config.yaml
rope_fraction: 0.5
qk_norm: false
attn_scale: 0.177
init: "normal"
init_std_down: 0.0
Each number is 128 + 24 x the weight over its row's rms, rounded and kept within 0 to 255. Layers, rows and columns count from 0. Numbers have three digits each. The size before them is the row's rms in percent of the matrix's.

# up: layer 12 MLP up, 640x160, rms 0.109, rows 304-387, columns 32-63
# down: layer 12 MLP down (transposed), 640x160, rms 0.107, rows 304-387, columns 32-63
up304 107:152156144180108141122108137130119118149128138155135158119110122151156095132115131147117156119152
down304 109:132126156074138131125118117137112123117156124110106166112106124142138084129091120097106159138111
up305 102:104146119086169116138153156143142094155128158140131083098122163112123108113156108128161096101160
down305 103:140139117141103140110115140037146174156138121143088114123113131121157164139140164156135156098116
up306 106:119131151131137120122090155077109175120092139107141104115151132102072108142164135124148144177145
down306 109:055140158097160130131127133135087110092110166078151127125135162090106099134130144120086138083159
up307 108:126115129156117142139168094143066136145116141131174124139122172154126119135136098100084173142143
down307 108:127141140125097188072172137106096077127155148130187155121127115126113127105102141149115174123103
up308 104:131123196119150180146101192090159136114146153110176126113138152110142132135116145157078113163106
down308 092:139109115120143175129116201141103126124128154108130127139073134123155096141131151169147166150080
up309 115:084134169136128107126143116119126143119127142145074118145153098169110130103139079098147136132144
down309 120:118117141117084154139082124153131124137132145118169141126114111124162119140118168080135086111139
up310 105:130128093152157183099109142127129159122118132102123101112109099138113137080132139123152151138135
down310 107:124106100158150150112110145116123122151122147130116125140135098151117134096121148096158112138108
up311 098:099124125146128104112126125163090142128118114132128055126160123122116132133066137132159152110128
down311 100:130159128115114092143162131123170096131110130181058150123126139141108128110076122156130152117160
up312 095:111131147154124123137175143108159133148133078111155142108122119154144114105137147098146086113081
down312 100:080136161187075157135117114167102119114133127161105102107076114102140120137098117116183103097141
up313 097:133155121142153171127123156148131108116111099105073112139115102103133128066168110126130122147128
down313 093:139143139153110097099144101164153111118118098153095119113094116122089126108097136178109130134121
up314 100:148103122111115124115154112141121114105124105105128163146171152124111059147126123116112163133114
down314 100:119129109129124103092117163156112116114101170094105094122131090116113100155155170133098179120110
up315 109:148118111114163107122157136107135156105138123146092122114138098141111142122098155130137151129104
down315 114:139150150125150145131114111074112167119120119117126087111155082170130082092111115117122164172164
up316 081:147121114114146131073134091116122130140141161155137108078126112093119129123150133118171135138136
down316 085:093103122147127113103125115128139119117129136094115129113125147179112156111160151107144129162120
up317 091:128137110101124128113135152116097161153169111172147163128131091137102125132118112138134149149108
down317 093:120116184128101135061148170102105151141136153079116107150110105091147143172133141116119096147173
up318 107:151139130134154158143161173096158126146121122112131170158108145153091140180147125119077101168148
down318 115:166102147143129131138117171152095105151089133149130143082109127145174138164132142146119102089134
up319 106:114176124109122124152115129159106145141129100132146143123130129137104112115142137139116075158140
down319 113:176136131122149159134116104131094108139088110128108125164154192111097109109128095104147148133113
up320 105:113095141132117102115164131120100106127130101138124117125103123147119094121133163103085105114136
down320 098:135149121118149117099146122128103103147077191163111145138145089114119138134131152124129093081143
up321 099:156132120148152123144182124105133136109118180146135112124106088107120135131142152171150138158096
down321 099:159093133086104112094108140128088113146134170118110165176138145133146092134139135146124110154084
up322 113:132118145105163141092094098158115133150157118152076130121173124122148135164108139149099146100079
down322 110:125107138176144098133111111107117164089131097159093105149179149124126112108181135148135178125099
up323 100:158153093131128160103118120127027156143105096118113156129103142180135129115144146095115114115149
down323 100:138129122051175113133121154119135081119127148119075129091152158128159125158115157134134129118105
up324 095:148150102130125121117137150155112142110101142106151090158165103123100148140113165143155115104122
down324 103:141102132123101094139109128143122111048153119110161122174130142112170150146148132187132103135122
up325 100:092150132069143152126121110153105159139130106129140089135155139137128141128139146079089134091119
down325 099:137104118157109111151107136143126094102096117125138117146130112142109126168099108157145158103156
up326 106:092138110159115171125162133101140143108114132131109110074127132111151160127142114130113120128115
down326 105:121189062109124160129158112095134104126117157099132139123132117172134128159167129151136139104139
up327 110:166123171152134122160130113102149136125126140122114113148153122178112141101113124145170094115145
down327 104:138106145118166111071132132141143148148138142104090129099106122175120119117128138100128146152071
up328 107:126113162086169097154081119114133104098118150118086146126154107104158112146147138124114127192110
down328 106:125125158165106129103143117102114142118141127102144183112126125135151138128111127140123115150141
up329 095:128139108146118145089098154104067154156160106156133085119104092138148108116194106159144099145115
down329 099:111149102117167153152131147132114123181134137128107113151090111093161125137115140115123109127146
up330 095:128151183145160099117133116154112107097168134127123116091122088152108104156159077114160105129147
down330 102:116081124103175122145134138161143101153111143142113169082126113128153135143185085123095152112133
up331 101:108128126118143125111159151115125128067129142096073127133134138135111142127096108073097157097117
down331 108:154133135113090142143089146129131106152116113111119090163107104109122178108148144113096101103100
up332 101:150125105085157142104118115136145168124125118103137108131142133161156102114121138114126130113099
down332 099:172134132138131143102162173152153084127134139144147108135115144126117108136114103110118098155148
up333 089:085127121106054117130123138170127106128142093101179146115106105138162132131188144101108129116100
down333 082:157173099126159115145134136146077099130147129165083124177134081118145120122149111131112151129122
up334 103:143168181117148094138152093141125146154156140100165088115156129145138113112131172148100122113116
down334 107:148138095139075119115130087156165118131122116136086099099134151121140150073101157097153167184143
up335 103:114088118124144124160138139111088126132109101157119127162100120185078107145134131150111157103109
down335 107:144155125150125134154117130125154100165124161117126112101126126134133140148169117140148131120100
up336 093:103133094153150149071130152141117129135144135135066123109111142138159144113131169147134111121151
down336 093:103109139144111115087116177136111171129130122110102110185113118138106085125141144122119120093113
up337 104:114125139095144130141105123122047194113084075117141127134134123122134114139152117140158120168089
down337 111:072113173121114124113173113087097114156094112117104106093121171116108163143132132129140121153125
up338 087:131114115133143145146132125128137084145148166109156171115119109132148093136116156121146104144149
down338 076:108138108123135134128106109141118148145134144157139111124122127155089136165169088108131124105106
up339 093:128141111097148148130072134118130132119107114163152136097106129113147088118173120124127176101102
down339 097:157120178124093136095174123080146103115116119141108120141123100137121166122142150125141104093136
up340 102:120155153136176117088155117168156135175149146197117089087128129097140121137159139124120142160127
down340 105:126181132137149128117106107083133104154084168115059137117140108087135121115100141132103130151143
up341 106:130133134084104142129115142125109117126144138100091110100134138135083151120141176127112154118126
down341 108:116112150113115082126139117093125123099136159155124099142154189157130112103135124133111104159107
up342 103:109120129100160131138122143151097129115099140142148083122114153166114139147184132112144167134096
down342 105:166107123127125131159099095150122112094084140117129117131089138118086140146126158131098151081117
up343 102:110164120148138128160097138134131160144139133097149070147123115180161126134134186104103164084138
down343 104:150104094166110086130152128179142114111099110118151136153118156121147127120130171142154145172112
up344 097:142154113128153110137105148147113124157135141089145114083126127145081126153173131144123097114129
down344 090:159133078165085188140107132138122146102110124102167123143116162136104133154147129126121152158128
up345 106:122131146143152135092101108147104146193119129132090148141165147129178127137136085144108156158170
down345 091:094127152151132121107098118128109093110155122144161138110166139123150116157100161069114136141147
up346 106:079146129131158118068154136180131134106180099138130095141144164085107157108167122123121148120114
down346 109:137143121159145129129142119093131112120104076174124119126127085123149065158136113110154094139148
up347 095:139159148108112157069105132092128147110149171142144128148097075113111140133090127134138163099131
down347 097:121116120144115117127171112121113134155103151146152119166102132095137077102169114127146121096137
up348 090:108076129109107104150137116123110095133108145106164117117092144159135069148113147159144140097135
down348 090:135125102141149107132126112157147174115114144111075143125121144107160127124130112133137136107134
up349 081:116094145096167147186164127112148102136146098152141135153138115107137145156147123133135128187144
down349 084:176129155134147154124171142126156139152148134112139168100137103141126121137134122122159143154141
up350 099:105134090144153155128130099124153109097135142118119100108155095131127098153172107110143099113127
down350 105:185115116103132121099110127142144107104105094134151112145132121115122126158150117141069077104178
up351 089:088133130070083136137084093100159119083135063102154112156188126086149145157104106079070125117142
down351 095:119148154123126132144128103081114107173066152084087137114136117128065096100125141141125117087115
up352 096:134121146112155099145152133180141151104114175105127118108128140117134152095091130111157124113142
down352 102:121117163098122142145149139143090162137131168136124098164109137127114112077099123082119116133109
up353 110:157135133089151117127111167133095134109093112128130135134154083158127111131108140168117150131136
down353 109:135146119141134176131119122162179142109089093140113170140122148151148085140170096149150171124149
up354 093:103148148096122136084086160174145108108127101142155144139152148170093125126136115092067132114138
down354 091:143154113113118133154118093148137116113136116092161159149136115141152091132120126143147108100101
up355 110:139150110129152136128166119152079131151146119153093156120129107150136112147094135114122103089127
down355 108:096110147178139098157134092116141141138168093122154152131155122119150107151098160068147171128127
up356 108:134126127070149178158154116135134111172120152104164136139092130137139149111086118147122183132087
down356 108:107129143121133109125124097159122126126112134113133136095152124130141109151139150103119142130085
up357 088:122117112108152153118146150118135143142142135099141096127125139148135137147104153140119108107140
down357 085:145156154144146095143136134145077113141147126183141140106128119124112096104139108127152138093102
up358 096:102149152139117135117100156155119147149151148093132111132100143132104149112101139144114158147148
down358 090:136101128121055111139124110144099111185098131133113143132101149127108162119162151118113128119119
up359 105:123088146155136168120154117113139128124189116128142123134137128134150135127121095140115130075113
down359 110:132106140145081134121144114117143132123140184124106110119123142127127147146106130148141142127125
up360 092:142147110147114158157115128108107161097117118115141136143136062122106175107139106113099115153139
down360 087:159100137132148098161125140114142100188135160081132134133118129120140126149140128099134101104141
up361 098:138120125116128111140140117138095138111126141108114129149133121141099086148119123152092120114129
down361 099:093110085089126150156161137117138115113119115174129128123115157128145149162166159109091144163156
up362 093:128072133126154157105155154137109165153112130097145100050142126110105128154141124117094145112104
down362 086:136135137126132104097163093156122162150138092160103110138146116144106098111122144097135141129120
up363 094:135137143114175098142165084162140122110153115119130111162179124143125101115147102147172147156091
down363 092:101131122130099126106121163144122124086158121126172111137144147092106108139143134131146130141130
up364 097:139176158164156118118123168146116135118174107140156145134101121119098092131158098122074133143086
down364 100:128125105121145104074136101113122112131156146079105174141074134137089130116060164163116102117123
up365 107:146120120130157103119127087119115131158114132132139152132113159164121147134143138141142103142146
down365 106:136114152166091100104134122134124117112108142147122117118161086098165130154159131109130169095120
up366 097:146149143103128150126102082124101078080166117157122144133099159128110124162111112127123105129138
down366 098:109137103122126113136123088108099150159106152123138086099124086138105180135146089131138111131115
up367 098:155124166120103104091135147168145123145096099101128166086141105132144120093108102120149156125130
down367 097:151128127159146144119112147133125124140128098167093175161137077132125156103149178154126093160113
up368 087:150113104131107127146137090094129170164121091133125126102099131101123095109140113108128127122139
down368 095:131132089110107100131142138120119107143107129118146137123153116101158134154128145138141139128100
up369 099:136183128154109105105121146117102155125139141127118153120147139149154150119136137086097151157147
down369 099:128122133169146134171140117140128144166185074124151134101104086167152157143122095103166120127109
up370 098:128148122116137110171103117100124128101121170138100073138176127098137120087099086120121118151149
down370 101:131110120126136135171130117108125145096108136101128158156107099162097115101104098130142131121175
up371 097:106085147126153111168155133145130136133123169104090164174114110117149129111120117136095133103118
down371 101:149112100171123143155198120097154142144133086129129106111109122150130140116109095135093138148153
up372 106:130130115138088158103126102136101146112164113127081103079168147139120134116168097105104162120112
down372 108:170126068138126125145174114137148128100118118133095162146125119129128071147103125151184122119139
up373 107:130141185108130112091140151128109143143105122128134112125118174151174109108151163132130145095137
down373 104:170184107161146143094144149142145135114174157143126138144140089141094151153123161120103134122138
up374 102:136146130107113135145149100159155113169153100111127128108101118147094130093136142092178121113116
down374 103:107139135154116146101151137151156162146116090093129184122092121099110148151124113124108157164102
up375 101:123128142119124127124095144146147142130156125143114149094165125117132135086170157142099160117152
down375 102:122164125136149106077168124088114146120149112124109130111141132112125133122120160121113129137126
up376 102:125146190126112091114142127127106147109163108126164084148148099145118122116130115156107138139153
down376 105:121140143129108066111135119154150150130115099118118126099109091139096108138150112103131099118105
up377 103:075120142136110098131116164123125123112101117115160070164144073129113102103147142118127121090178
down377 103:118107142100091110167098122130124107110174154149156107147143181088121158169126172128133111189079
up378 094:156095142172157148113124121090132165113082118125100148146138121115118133136085139135139138125114
down378 090:120133117117133136132090122147122130120153112106131109145165155123153081121156136092115110161171
up379 099:146121137171128129102149121114104142145190101137154048065142136099125129136123135119116129148156
down379 095:117165130121125133094125116106103102140091101131118159105078140096114151117146112128157123126172
up380 112:140103124132124108060161132181126172146180078137123100118177142118101099139115133128163114120130
down380 110:141071129127111164115129148124158187152139096115142114140137122100137103111097121087110094080122
up381 083:115144165151157137128152091103098140094103096151115133116125033130133116096088134100143133139130
down381 088:149113081112145120122129152130105151091118136143129136104129135161100137133132156171165127094148
up382 089:152154084166159119116158112136132087117170100120141120121164108173119135127149153132102120150155
down382 089:127121182105195135155139149093143155128122170145125153110099150129103120122145129163146088093159
up383 098:098131121116120150112172094172110116141142140081135109101122087116114145109127160151106080104124
down383 097:119130184120180099131120132123144178102193119111117116114176109168099111128132109120143165118100
up384 092:132101117155109167139105199131122159161159086149132137143132115153145110096122140089148150122093
down384 093:135113160170102130138146129100104135110103133127123147139155138092122084117129131131148125140117
up385 095:095116128112181078144147110129127139083073160139111147100130153086133140171164112131184127126143
down385 088:167134112155125122122140140147127155130155127144144116158136116148150120150104126137130161177142
up386 086:121140165161092139117127146147099084140120134158168124148154130125162120138120168129078141143082
down386 089:134126124131152128177123144128203129103134110126115139132103112153152128145116104120165120121117
up387 105:119152167139146101136104132134120147156129118108083106142114098128124113101099146137095101112117
down387 099:090167131128127136176139123105106113092116171148109113137151127085151106130139135154149174131155